From a checkpoint of a small transformer trained on Wikipedia: learned positions, 152M tokens.
Each number is 128 + 32 x the weight over the matrix's rms, rounded and kept within 0 to 255. Layers, rows and columns count from 0.

# layer 12 attention query, 64x64, rms 0.122, rows 0-63, columns 32-63
[[114  96 155  65 146 111 175 157 162  78 115 221 118 164 146  80 106 103 106 172 143  88 125 110  97  97  57 106 151 139 155 107]
 [146 144 113 167 167 172  70 149 110  83 154 155  69 144 114 130 115 163  76 202 105 167 104 131 186 160 183 143  75  90 180 150]
 [161  74 133 117 152 167 157 103 102 110 106 136 126 114 118  92 180 124 146 110 110 156 110  90 102 145 182 184 135 165 146 101]
 [ 55 100 151 125  92 140 161  68 191  94  40 155 151 115 169 167 117 120 125 139 148 174 155 127  97  67 166  85 122 194 154 124]
 [167 133 124  64  55 161 128 147  94 164 103 199 158 135 178 188 143 118 110  79 119 101  96 154 134 115  90 128  87 168 127 140]
 [135 133 170 100 140 158 160  99 155 141 251 160 148 228 154 122 138  91  92  59 111 189  90 182 124  69 125  83 104  94 132 126]
 [181 119 151 135 120  91 156  74 204 177 121 149 152 139 150 140 185 103  95 149 116 177 129 146 124 138  78 194 106 124 104 115]
 [169 129 148 166  89 100 138  63 139 141 130 166 111  77 134 151  91 118 116 106 108 146  79 156 126  87  82 107 115  96 121 163]
 [152 140 108 126  99  84  93 130 101 194  83 189  99 102 119 156 147 108 161 158 139 129 131 144  95 136 113 118  97 136  82 153]
 [116 131 123 145 143 101  76 127 140 102 143  97 131 165 112 122 115 117 118 118 143 169  80 116  36 116  97 124 113 121 223  73]
 [119 133 175 101 103 128  93 157 102 105  64  97  99 167 200 145 101 146 110 155 150 101 145 103 182  68  92  86 122 146 154 102]
 [121 143  80  58 100 129 159 120  54 175 157  55 145  85 114  93 125  86 138  96 143 118 177 144  96 234  67 140 145 178 114  90]
 [ 95  74 192 114 104 126  90 151 183 102 161 141 140 118 131 125 159 163 124  80 131 104 145 114 139 135 138 179 133 142 106 105]
 [ 79  85 129 112 135 182  73  81 107 161 177 113 192  72  78 138 110  74 120  78  68 177  88 169 212 135  95 127  91 171 142 140]
 [157 159 125 112  81 115 163 148 124 176  90 141 139 167 140 134  99 157 126 105  96 108 139  98  92  65 130  97 133 104  89 129]
 [115 188 134 133 139  89 123 112 194 107 127 146 106 162 107 133 153 144 121 158  98 122  84  98 138  70 120 129 134 146 119 122]
 [128  93 160 146 105 141 175  88 100  70 133 206 151 133 132  81  80 141 122 114 131  56 148 184 132 147 122 125 117 180 140 109]
 [188 102  61 206 141 130 137 141 115 148 128 106  99 119  85  85 150 202  83 145  96 130 124 145 157 168 168  89 114 119 122 185]
 [134 127 199 153 129  97 115 178 154  88 155 165 100 153 141 104  71 157 123  70 174 106  82 131 162 135 122 147 162 142 107 178]
 [ 77 107 153  93 132 107 135  98 208 104 128 137 150 130  55 125 205 125 139 155 132  96  85 130 138 144  99 172 164 179 135 107]
 [164 130 152 111 124 105 153  42 146 103 127 101 108  49 136  90 173 161  88 182  75 114 174 139 111 117 129 144 120 118  97 173]
 [144 137 128  75  86 121 134  61 197 101  69 144 150 143 109  98 188  89 106 148 124 138 122 119 156 117 122 133  93 111 175 106]
 [213  53 151 182 179 127 122 153 155 125  88 100 126 135 125 142 145 208 101 156 175  98 146 135 144  93  93  83 176 130 121 113]
 [208  90 131  91  73 100 146 101 125 106 107 122 133 117 112 156 139 124 203 190 109  75 165 154 141 174 102 157 176 201 113  67]
 [ 98  90 168  89 221 109 133 157 141 167 164 106 110 117  95 155  87 102 142 169 177 119 124 148  56 178 134 152 164 164  77 127]
 [101 140 131 147  86  85  93 110 159  94 192  93 135 133 173  92  79 116  96 162  77 139 137 127  94  93 162  65 141  89 119 129]
 [127 118  78 136  86  95 122 128 117 167 173 155 125 188 146 177 151 118 145  91 117 120 175 210  81 147 144  89 103 153 127  80]
 [172 139 194 129  91 138 130  98 110 207 115 116 158 149 132 108 118 139  59  97 125 134 145 106 126 155 123 130 109 116 107 143]
 [122 107  40 162 173 119 152 112  89 135 124 192  99 197 157 158 103 122 176  36 160 105 106 145  88 142 147  73 152  86 137  41]
 [127 104  97 108 109  82 140  60 123 168 118  54  89  91 158  91  96  86 160 107  88 189 105 157 141 120 137 153 223 116 128 147]
 [113 118 126 140  65 123 139 136  98 117  96 118 131 148 208  49  76  75 170 107 196 162 148 140 136 114 133  92 168 111 150 147]
 [134 147 185 118 137 143 183 174 152 101 131 142 107  90 169 102 120 136 123 162 205 163 162  68 152 153 115 152  68  97 164 110]
 [ 82 121 108  62 163 121 148 122 147 155 130 195 143 130 110 102 105  93 149 104 170 115 123 124 129 180  99 140 169 154 125  94]
 [ 76 120 114 103 114 124 122  57 100 194 123 159 138  48 136 172 137 177 180  63  76 166 132 113 133 190  87 179 145 138  99 140]
 [ 79 100 145 108 164 145 129 194  88 112 158 108 139 104 124 122 104  97 202  75 159 151 165 103 138 149 166 113 162 103 117  84]
 [154 166 146 142 137 136 148 173 113 121 185  76  97 142 118 160 112 115 116 129 134 147 117 151 136 146 150 139 136 131 180  94]
 [127   8 143  96 130 149 213 106 127 101  55 159 129 163 169 163  78 156 152 128 173 158 160 130 118 136 112 116  99 128 152 133]
 [128 122 145 105 140 137 126  86 122 135 185 145  98 127 124 155 164  70 128 145  92 107 123 151  98 141  91 156 142 143  89 109]
 [ 94 107  69  95 129  82 144  95  78 126 127 112 146 106 159 125  49  94 166 120 148 134 181 125  76 173 152  86 195 157 116  84]
 [166 152 126 130 151 150  99 130 169 139 158 105 116  53  56 139 196 176 132 190  78 119 123  86 116 138 171 174  93 108 116 123]
 [178 115 154  68  68 162 155 130  67 105 152  66 149 157 112 119 104 177 105 122 124 114 150 135 155 154 167 105 118 125 102 157]
 [ 89  86 134 124 151 154  66 145 125  88 128 137 118 168 161 122  79 106 146  82 125 138 102 183 181  85 137 122 143 169 139 140]
 [ 69 147  76  75  98 159 109 126 113 114 157  88 137 156 104 171 125  48 139 124  83 125 185 145 173 140 131 160 138 197 130 126]
 [148 111 126 151 123 144 113 167 101 136 123 115 118 149 148 150 156 179  94 150 108 116 121 139 145 102 168  65 112 111 153 134]
 [ 62 181  99  70 144 154 114 172 126 121 110 152 149 172 134 138 127  76 112 136 175 134 113 160 203  89 145 120 114 155 126 119]
 [124 124  87 126  42 137 156 126 147 163 107 103 192 116  97 121 132 105 170 107  91 131 152  64  94 146 124 127 136 117  88 149]
 [120 185 141 125 109  71 119 107 116 128 162 147 105 150 162 122  77 172 146 109 137 100 116 141 151 100 111  71 149 113  76 168]
 [143 132 111 139  75 153 132 179 128 174  60 163 130 140 192 148  81 144 166  96 136 141 147  76  99 137 128  55 112  76 121 143]
 [145 145 120 200 143 134 103 142 124 154 137 109  76 168 188 179  98 101 129  61 123 122 119 164 135 125 115 109 159  49 127 137]
 [125 127  97 130 123  98 120  89 132 165 147  99 141 106  97 136 149  68 170 132  43 179 135 165 106 130 142 134 162 116  71 127]
 [151 124 100 172 140 150 106 100 153 167 128 117 122 160 156 118  89  76 158  85  89 195 135 131 116 146 149 123  98  92  95  92]
 [141 154  79  83 115  95 160  98 131 181 111 107 130 131 106 135 164  95 124 195  96 137 125 158 127 152 118 150 138 144 134 112]
 [103 195 122 148 137 166  87 174 141 188 139 146 121 108 102 145 126  98 133  65 111 171  98 100 148 133 131 144 113 109 142 111]
 [117  65 101 154 160 149  81 147 111 106 111 123 108  90  92 118 148 135 144 104 140 131 123 140 138 121 160 158 103 120 128 112]
 [136 133 111 107 150  85 129 110 125 168 167 101 105 130 142 178 127 150 133 116 107 140 134 170 158 138 181 127 138 141  96 115]
 [101 115 179  69 243 143 141 191 144  99 114  61  98  54 104 111  95 130 121 148 132 139 101 117 132 197 104 189 175 108 186 140]
 [156  84  58 181 149 169 157 194 129  94 192 103 114 130 113 127 121 105 109 142 151 116 120 102 122 169 173 118  86 108 116  75]
 [145 138 139 180 131 129  77 136 157 124 169 126 118 164 149 148 128 170  84 121  90 100 100 129 176  79 165 115 118  98 143 186]
 [135 101 150  94  97 100  83 118 113 115 166  85 137 149 137 147 157 166 134 120  79  60 142 123 134 114 110 144 136 150 135 102]
 [141  96 110 169 138 161 163 127 103 126 218 156 158 198  66 119  79 106 140  79  95 133  97 111 172 198 135 108 144 113 123 132]
 [139  85 127 155 171 148 110 108  85 135 143 140 123 104  89 156 127 166  89  90 111 175 104 129 153 161  95 188 134 139 160 172]
 [125 155 101  90 141 164 151 139  94 132 109 109 126 107  84 134 126 113 179 115 134 133 123 113 130 184 122 153 120 141 168  90]
 [103 128 116  93 201 105 100 108 156 153 103 126  89 101 148 163  94 119 146 102 159 159 178 136 145 144 161 148 156 117 124 117]
 [108 123  94 172 142 151 169 120 145  92 124 129 148 115 117  90 105 129 124 125 164 136 101 154 106 178 101 114 108 113 188  87]]
# layer 12 attention key, 64x64, rms 0.111, rows 0-63, columns 32-63
[[ 99 173 140 113 142 115 205  92 158 154  92 135 117 132 173 152 105 147 118 136 158 112 150 132  64  71 108  73  81 103 120 118]
 [152 116 127 162 145 159 133 106 101 151 129 110 149 106  94  98 229 152 133 148 133 172 127  94 106  77  74 179 156 145 166 175]
 [133 135 115 203 131 140 142 105 140 172 122  76 170 133 143 160 179 151 174  82 106  98 106  96 126 193 153 126 131 140 141 155]
 [153 139  78 115  66 104 101  52 196 123 142 111 162 185 156 108  91  74 153 102 150 177 104 202 137  90 150  84 124 166 117 116]
 [ 94 109 140  82 164 145 115  82 177  99  72 218 173 135 168 133  43 129  99  50  92 155 125 174 106 118 174 167  72 128 135 158]
 [115 122 155 132  91 161 146 111 116 134 163  65 122 147 134 115 121 118  56  93 101 140 142 232 152 117 149  76  54 144 143 170]
 [163 182 108 138 208 108 149  86 163 132 127 141 129  89  82 102 124 128 117 125 153 130  91 145 191 223 111 160  57 152 129 137]
 [123 158 119 111 206  82  83 115 160 138  96 130 131 167  95 145 149 118  97  91 164 168 168 186 124 144 114  81 144  97 150 154]
 [151 131 102 120 218 106  47 122 156 102 122 187 124  67 116 205  76 143 144 119 143 133 146  81 136 182 111 135 134 146 104 131]
 [124 116 138 149 168 110 191 103  76 127 169  51 158 159 128 128 213 132 165 109 207  95  68 164  86  85 111 100 112  81 147  91]
 [139 148 173 106  64 173 116 179 107 106 115 106 158 181 155 123 108  72  82 150  88 125 119 157 121  54 158 151 123 154 102 188]
 [102 112 145  92 118 115 190 169 121 121 158  84 102 123 166 180  98  69 115 166 122  58 118 186  99 185 184 133 138 123  90  86]
 [ 97 164 186 113  33 123  75 172 131  89  80 142 135  76 162 133 103 133 111 158 145  92 125 131 165  97 189  83 146 147 105 125]
 [ 51 108 125 111 111 168 136 119 168 142 133  88 154  87  79 126 112  40  84 142  40 116  80 161 204 143 149 165 146 142 135 183]
 [163 113 105 169 128 164 113 197 146  96 116 124 104 134 155 112  81 184 129 107  81 119 123 128 154 198 140 113 113 131  95 112]
 [169 178 171 154 102  95  66 192 179 134 143 112 117 125 127 118 119 112 109 154 106  89 133 139 131 119 121  74 111 114 142 134]
 [133 121 117 126  40 102 183  87 150 130 113  99 153 207 172 181 131 154  72  89 128 142 132 166 111 146 163  97 156 166 118 156]
 [171  59 151 212 171 159 160 112 147 111 162 179 143 140  83  88 159 138 115 126 136  72 158 109 128  93  88 111 213 145 130 172]
 [ 90 170 181 105 121  72  98 125  86 103  68 179 120 121 166 141 142 217 149  79 174  61 174  56 101  93 104 119 149 176 125 133]
 [139 166 143 135 111  95 130 128 187 143 108 121  98  65  97 165  96 116 136 125 133  89  93  83 203 127 138 158 122 123 126  95]
 [218 131 150 131 157  97 192 147 163 155 156 214  68 108  99 149  65 159  82 163 106 140 125 138 123 193 159  48 199  60 137 118]
 [156 126 149  75 152 134 158 101 209 139 153 139 128 131 174 102 117 182 141 133 116 149  73 170 150 124 133 148 117  98 110 106]
 [213  88 167 176 129 137 163 164  95 126 136 203 175 161  73  87 152 192 113 195 176  41 162 110 102  95 108 153 104 136 115 202]
 [182 114 109  91 139  80 109 164 158 131 146 100  92 118 151 201 155 148 123 155  97 109 121 137 132 201 183 179 106 123  95 126]
 [118  68 119 137 153 105 117 134 141 164 103 190  86  85 128 115 111 121 101 200 189  60  92  72 132 200  98 132 114 186 142 101]
 [145 136 149 147 113 152 139 154 130 132 149 109  94 141 105  99 132  95  98 139  76 116 116 153 205 130 161  62 132 127 105 104]
 [177  66  88 140 109 143 104  97 104 136 183 158 127 126 140 117 135  94  75 127  64 175  93 218 111 152 170 105  92 168 103 118]
 [128 131 158 162 132 162 131 115 143  88 101  49 148 120 124 119  56 156  64 120 166 104 116 157 136 180 140  98 148 162 150 169]
 [170  75  46 161  70 143 138  90  84 161  93 120 152 192 160 159 213 131 113 123  80 133 118 228  62 157  83 123  61 106 143 133]
 [170 132 111 127  82  65 120 127 129  83 159  77  73 138 147  78  92 113  85  86  96 116 100 175 200 138 141 165 207  64 157 156]
 [110 149 108  73 144 124 204  57 106 136 113 124 118 160 151 110 114 116 164  66 111 120 156 144 125 102 153 154 135 113  86 122]
 [141 214 139  94 139 147 152  83 118 129  96 107 136 111 136  88 163 127 140 174 182 173 131  85  82  78  79 160 113 133 130 124]
 [ 74 123 136  62 150 120 160 104 147 135 110 139 118 134 171 126 141 118 122 142 156 141 135 159 111 144 125 131 109 120 147 119]
 [111 153 101  89 128 104 135  72 136 111 112 124 117  94 100 182 133  46 165 118 121 150 111 164 211 176 150 154 133  90 113 151]
 [ 84 132 155 124 110 154 156 119  76 148 151  62 120 148 152 132 187 114 179 132 148 201 153 160  93 106 132 152 130 105 119  61]
 [124 120 130 157 161 177 106 161  93 121 146 169 151 150  96 116 161 164 132 149 108 110 101  94 139 117 137 155 143 145 145  99]
 [109 135 136  66 115 119 107 114 111 115  91 125 199 218 166 173 122 117 112  70 204 108 116 184 164  95 138 122 114 141  97 140]
 [109 156 151 101 139  83 179  99 155 167 116 138 111  80 149 211 134  91 111  95  59  97 159 160 136 156 135 130  95 106 152 123]
 [107 111  90 125  89 133 135  79  84 116 114  99 126 182 182 165 113  72 129 126 117 205  79 187  95 149 184 154 153 105 133  80]
 [164 118 131  99 161 139  87 148 136 174 177 122 121  66  89 141 186 108 158 149  86 136 148  64 128 163 112  76 116 108 145 162]
 [164 115 157 124  60 171 145 103 109  96 133  87 144 152 128 156 125 151 102 147 143 106 121 106  93 144 146  71 149 178 115 164]
 [ 69 114 124 103  76 120 140 138 100 154 124 112 142 126 158  99 137 109 132 117 134 137 170 175 144  64 117 134 114 138 136 122]
 [ 50  74 123  80  87 140  96 131 163 143 141  75 169  67 156 161 158  32 134 127 104 154 142 146 195 138 168  96 128 174 130 141]
 [188 138 125 159  89 165 127 148  75 113 144 139 130 172  96 129 113 147 144 112  88 116 141 112 135 108 137 143 116 114 117 125]
 [ 81 107 129  94  71 164  90 135 159 114 116 121 127 127 172 106 124 125  96 185 121 140 162  99 164  68  84 160 119 177 127 146]
 [106 108 106 118 118 125  83 138 180 118  99  81 121 112 129 163  97  95 120 109 122 179 138 120 154 197 176  70 115 136  84 122]
 [117 146 151 165 110 126 108 111 137 128 138 126  95 191 165 150 144 105  79 161  95 154 123 191 159 111 102  79 178 130 118 156]
 [139 173  90 142 130 193  93 158 159  88 108 136  97 200 131 173 120 128 136  64  81 164 159 140 108 122 163 156  92 124 104 101]
 [127 151 134 170 133 138 136 144 109 111 155 131 106 205 102 123 142 146 119  96  56 117 112 144 141  99 127 156 130 113 131 109]
 [118 113  91 138 148 107 116  80 109 130 181  69 113  81 138 141 110  97 123 131  75 190 119 180 158 165 137  89 140  86 134 140]
 [140 117  86 126 178  97 164 104 111 115 122 184 115 148  91 106 117 118 117  74 109 202 104 201 121 154 116  95 125 115 120 146]
 [157  89  88  98 185 169  79  82 120 134 133 122  98  93 145 122 124 104 102 149  90 134  78 158 160 182 116 134 116 107 176 141]
 [101 149 127 143 130 179 120 162 135 108 139 142 127  87  93 129 163 123 160 102  93 151 131  65 145 146 127 162  91 123 136 120]
 [145 137 168 148 111 124 100 168  97 162 158  85 142 126 117 127 144 151 187 107 137 130 123  87 101  96 127 144 108  93 135 118]
 [154 117 119 127 127 156 131  62 123 154 192 101  92 155 123 174 143  83 118 148  61 135  90 163 177 120  90 124 169  88 143 172]
 [100 129 154 119 130 159 111 172  91 139 107 171 166 101 132  44 156 138 108 133 208 123  73  48 133 137  84 188 166  69 153  85]
 [135 122 150 161 151 143 148 130  98 149 157 138 160 174 102 167 171 121 112 120 113  92 162  85  78 124 151  87  90 103 128  98]
 [149 143 149 172  84 140 105 154 125 108 176 136 119 151  98 101 114 143 117 131 107 128 134 103 153  86 116  83 123 149 117 163]
 [134 120 145  89 113 112 139 110 111 115  84 146  91  84 159 107 109 120 126 164 113 140 149 160 126 121 130 104 142 120 131 129]
 [109 102 151 164 150 193 177  78 102 144 151 130 123 189  91 124 164 149  90 125 126 106 116 111 111 164 129  85 111 146 116 144]
 [112 132 139 136 108 127 151 133  71 127 152 149 155 144  61 144 141 161 133 136 134  68  90  84 185 133 144 135 104 143 138 131]
 [108  97 123  90 169 190 128 156  94 144 135 156 154 140 125 147 165 124 176 100 167 122 143 127 119 131 124 149 115 109 142  77]
 [ 87 183 100  96 149 107 138  78 115 130 131 130  93 138 139 134 148 115 135 169 120 188  73 152 114 103  78 160 117 144 142 129]
 [117 122 122 161 122 127 167 155 103 113 102 201 146 150 102  99 104 157 168  77 176  91 128 103  71 122 121 172 101 123 129  70]]
# layer 12 attention value, 64x64, rms 0.0993, rows 0-35, columns 32-63
[[169 153  83 150 139  99 112 225 162  97 177 152  89 179 189  94 222 133 127 156  90 138 115 152 147 148 122 133 158 151 112 117]
 [171 134 130 130 120 138 112 130 120 118 182 233 100 119 214 118 169  47 176 163  82 255 127  85 166 170  79 150 135  95 126  88]
 [102 117 114  68 119 158 165  70 103 156 122 134 155 122  66  63 192 172 138  79 104 199  96 153 155 161 144 116  95 120 122 130]
 [162 158 129 112 133  71 118 182 142  95 145 140 129 188 164 220 151 140  93 126 162 127 101 137 109 134 128 170 168 195 125  69]
 [ 98 111  67 111 105 151 128 193 125 134 104 167 138 110 115 179 126 101 132  81 153 119 172 107 143  87 155  83 123  89 137 129]
 [120 153 129 158  70 138  97 167 120  97 127 100 148  99 154 137  92 194  90 112 139 113  71 146 129  96 129 171 152 201  91 116]
 [132  94 136 124 147 131 102  82 132 158 141 191 101 123 178  72 160 133  80  52 146  98  57 138 147 146 119 156 212 152 110 111]
 [192 130 171 102 131 131 113  75 128 112 164 127 186 132 138  92  68 142 102 133  87 158 219  91 101 174  97 118  93  85 126  74]
 [138 122 145 157  70  96 184  94 176 113 141 141  71 172 137 223 107  95 177 150 153  88 119  67 134  69 117 104 100 126 143 201]
 [159 136 157 128 146 152 121 132 180  94  87 157 135 127 112 140 168  66 178 175  89 172 102 120 147 153 161 129 123 119 112 127]
 [ 93 102  82 151  83 105 173 132  93 154 167 147 141  51 160 195 122 147 168 120 150 109  65 130 112 137 136 156 122 152 152 133]
 [121  61 117 140 115 160 137  92 136 190  76  89 147 101  68 199 141 119 144 123 142 131  71 118 135 129 162 155 103 153 125 120]
 [123 131 107 150 170 122  96 151 102 102 120 139 181  62 213  93 167  32 144 151  91  95  93 147 129 119 118  91 135 168 140 138]
 [160 154 131 183  59 116 155  85 125 126 109 141 156 178 113 192  51 124 176  85 137 111  99 102 140 218 118 155 117 160 153 125]
 [125 116 100 121  75 105 127 126 109 137 115 165 129  89 116 106 127 175 163 149 137 179  48 159  90 128 153 126 120 153 139  86]
 [108 167 147 208  98 119 189 200 147 132 153  93  85  54 121  98 125 129 102  97 137 139 145  90 122  72  91 130 103 142 147 165]
 [ 81 127 174  62 106 152 219  90 114 111 120  98 111 147 107 220 136 114 160  99 148 120 133 107  90 145 138 100 119 127 169 186]
 [139 129  85 153 153 152  80 162  52 147 192 113 120 108 164 124  84 152  90 146 125  51 138 139  73 113  80 142 139 174 145 128]
 [103 188 170 144 158 119  90 130  79 172  94 157 115  55 180  90 150 136  93 144 115 122  59 133 106 140 111 110 147 130 131 120]
 [131 112 169  87 116  94 189 146 145 137 225 114 152 182  74  60 142 167  70  80 191 133 137 196  88 114  99 137 111  80 140 136]
 [ 96  93 147 147 133 166  64 108  74 187 120  85 153  82 103 122  89 132 149  96  99 137 126  80 130 169 150 163 101 169 114 100]
 [134 125 168 179 158  88 135 182 205 139  71 119  74 136 151 183 120  90 111 112 144 144  87 150 133  79 135  63 138 134 150 190]
 [147 129 108 168 178 108  83 172 120  83 148 133 109 225 139 178 142 165  75 115 167  99 124 167 128 191 120 130 152 131 121 112]
 [129 180 134 135 123 112 167 148 116  28 139 125 100 152 127 106 133 123 125 154 141 155 147  97 144 160 130 140 110 143 143 120]
 [116 194  88 134 147 107  80 134 123  91  80 186 143 168 158 138 151 151 180 175 145  84  97 178  83 151 175 108 176 130 137  90]
 [ 89 139 157 118 105 122 116  96 164 124  41 181 133 115 133  69 161 174 161 118 142 154  78 103 134 163 177  73 133 106 117 169]
 [126  68 111 126 135 171  89 104  92 145 127  92 132 171 138  72 114 174 127 105 113 184 150 121 138 205 104 185 106 178 123  64]
 [124 164 108  62 159  86 122  79 149  87 141 161 107 192 100 118 160 153 151 154 164  34 213 169 214 137 117  24 111  71 132 147]
 [143  82 136 104 127  98 145  47 161 136 130 182 101 160 109 141 128 124 143 162 156 169  71 151 115 103 100 130 194 125 152 119]
 [103 121 182 142 126 145 139 106 116 143  73 106 204  96  85 105 112 177 118 121 119 164 130  93 150 187 104 104 105 149 141  99]
 [171 118 117 143 170 156  67  62  97 129 126 175 124 176 174 171 104 110  73 138  97  72  52 137 142 132 156 157 182 163  90  89]
 [177  84  95 173 160 188  94 145 108  98 103  72 156 128 148  45 107  83  95 144 110 153  75 135 105 137  89 156 152 115  88 142]
 [101 150 136 145 118 129  91  82  95 119  98 109 135 118 163 168 135 131  58 157 118 121 104 112 170  98 141 167 140 144 126 155]
 [142 134 147 112  85 117 123 106 125 114 108 108 184 110 115 102 162 155 123 151 146 122 114 149 120 141 168 130 101  94 111 122]
 [135 111 110 146 125 104 140 152 169  76  98 121 136 137 133 102 102 115 134 152  78 118 164 129 124 151 131 116 137 111 115 143]
 [113 159 109 101 190 114 141 172 120 219 135 107 104  65 174 176 109 143 141  86 143 106 192 129 122 133 109  82 116 134 167  80]]
# layer 12 attention output (transposed), 64x64, rms 0.112, rows 0-35, columns 32-63
[[120  96 185 187 100 150 105 169 112 114 212 130 150  67 169  95 176 118 115 170  75 142 140 143 148 137 109 143 157 128 153 136]
 [ 72 139 172 164 166 134  89 116 139 114 176 148 106 117 153 121 169 136 142 193  93 157  76  21 109 166  79 134  60 164 164 164]
 [210 129 111  86 130 149 183 108 181 134  75  99 113 140  54 106 148 186 153 178 128 151 143  79 131 151 159 122 130 139 178 130]
 [101 113 175  80 118 117  68 118 128 180 175  99 143 111 114 161 109 107  81 123  85 139 151 174 162 149 106 142  84 126 125  95]
 [ 99  94  94 134  81 161 133 176 127  96 121 153  74  71  78 129  98  81 186 171 122 162 163  72 127 121 146 111  87  38  83 182]
 [130  86 112 150 175 124 141 160 101 136 192 159 191 169 110 156  96 136  87 143 127 119 156 225 177 136  85 132  77 152 109  78]
 [ 84 138 190 172 151 157 151 120 164 120 116  71 132 115 152  92  70 109  39 119  99 109 102 105 194 143 188 147 151 173  77 118]
 [147 202 101 125 134  77  75 135 119 139 117 121 135 135 195 158 133 152 164 119 117  46 142  31  53 167 170 149 184 150 108  86]
 [ 20 105 124 149 174 114  99  87  46 146 149 166  93 130 174 135 135 127 113  52 142 161  85 198 180  44 114  93 138 141 176 135]
 [107 165 145 131 154 133  99 119 185 111 163 135 144 149 148 147 160 149 133 147 147  60 101  92  70  95  99 140 111 154 193 152]
 [133 124 122 118  62  99 114  47  74  83 167 177 124 183 131 153 146 107 147 164  87 162 122 223 135  97 134 109 118  98 146 130]
 [153  62  90  62 160 167 139  73 137 155 146 111 108 193  82 150 102 105  66 108 189 130  49 163 109  92 143 111 113 133 113 184]
 [ 74 135 149 199 155 156 148 187 101 116 141 156 192 114 193  83 104 101 161 111 189 132 126 115  74 171  98  92 110 106  95  89]
 [120 148  97  78  77 101 123 117  77 119 141  92 108 202 206 141 105 170  80  38 126 107  85 211  80 129 111 144 140 218 170 194]
 [147  99 156  85 142 139 135  92 143 145 138 115 114 154  80 153 142 123 100 149 121 171 143 196 173 159  64 118  80 122 167 143]
 [124  86 125 210 140 140 197 204  56 127 170 158 115 115 129  68 109  99 129 131  30 140 164 172 140  72 125 138 128  82 136 102]
 [ 98 126 135  56 126 155 202  93 158 137  64 107  77 143 117 128  89 101 136  99 157 165 122 149 223 116 163 107  99  80 158 124]
 [140 133 123 195  82 124 111 167  75 136 116 172 150 106 160 109 104  75 153 161 102 133 105 169 112 142 132 153 165  81  78 122]
 [140 102 186 180 121 108 103 164 125  93 121 103 128 153 149  63 176 121 193 183  50 175 136 156 148 206  86 183 133 121  98  80]
 [196  57 178 113 102 121 165 148  65 158 118  14 146  70  88  83 132 156  97 137 100 175 166 199 155 114 208 118 157 164  74  73]
 [170 167  98  88  98 180 126 141 160  64  86 150 142 177 110 127 122 100 180 177 120  98 135  81  87 170 151 175 109 117 133 133]
 [ 70 120 176 157 134 114 139 130 105 127 150 128  69 102 168  96 156 135  89  91  83 147 121 179 136 110 143 118 121 124 158  62]
 [155 146 143 138  55 129  84 127  98 160 124 110 173 113 155 179 135 110 167 112  84 126 125 143 130 139 141 152 141 131 129 112]
 [135 159 116 141 138 124 165 136 118 171 134 116 135 133 147 117 103 150 160 104  80 135 149 139 129 103  46 133 113 139 171 145]
 [130 158 153 188  85 103  76  53 120 109 143 162 190 132 161 142 180 140 148 165 109 144 139 187 180 139  93 144 130 119 135 144]
 [124 186 112 160 172 112 146  55 157 129 111  94 102 194 152 117 184 154 166 108  79 128 148 145 157 157 103 138 150 176 181 130]
 [186 129 130  76  77 191 140 160 181  84  92 105 134 141 114 157  76 128 167 181  93 132 129  75 139 175 161 191 135 128 130 181]
 [126 127 107 126  82 104 108  73 130 133  91 124 141 103 136 147 177 176 164 111 167 163 135  46 135 108 109  95 255 139 141 133]
 [ 77 102 177  83 123 164 162  43 195 151  82  73  72  73 116 101 110 163  25 155 177 187  83 160 171 159 155  98 115 116 127 164]
 [182 166  81  76 127 147 182 124 171 123  62 109 112 182 113 128 117 144 130 121 138 152 170  80  80 207 147 141 109  98 130 123]
 [ 60 111 142 153 153 143  74 148 125 163 123  99 189 134 151 154  57 107  54 102 172  84  56 107 161 175 139 162 121 165 112 102]
 [180 143 123 192 178 183 176 200  72 120 132 149 217 113 151  90  92 103 108 120 143 113  89 128 109 198 149  95  94 141 106 115]
 [131 102 148 110 114 127 150 130 149 151 133 117 150 136 126 102 104 136 186 142  56 165 169  72  95 136 100 157 136 109 124  73]
 [103 112 127 125 174 126 141 133  96 157 192 129 194 110 120 156 131 157 129 110 146 117 143  89 154 144 130 138 140 148  88  98]
 [125 136 110 131 141 104 111 106 130 109 126 146  58 153 192 112 173  77 170 135 119 145 119 134 192 107 123 121 128 122 154 144]
 [147  98 169 125  80 150 137  99 147 138 114 130 109 177  89 121  76  88  72 137 112 136 105 153 161 183 158 135 106 102 112 192]]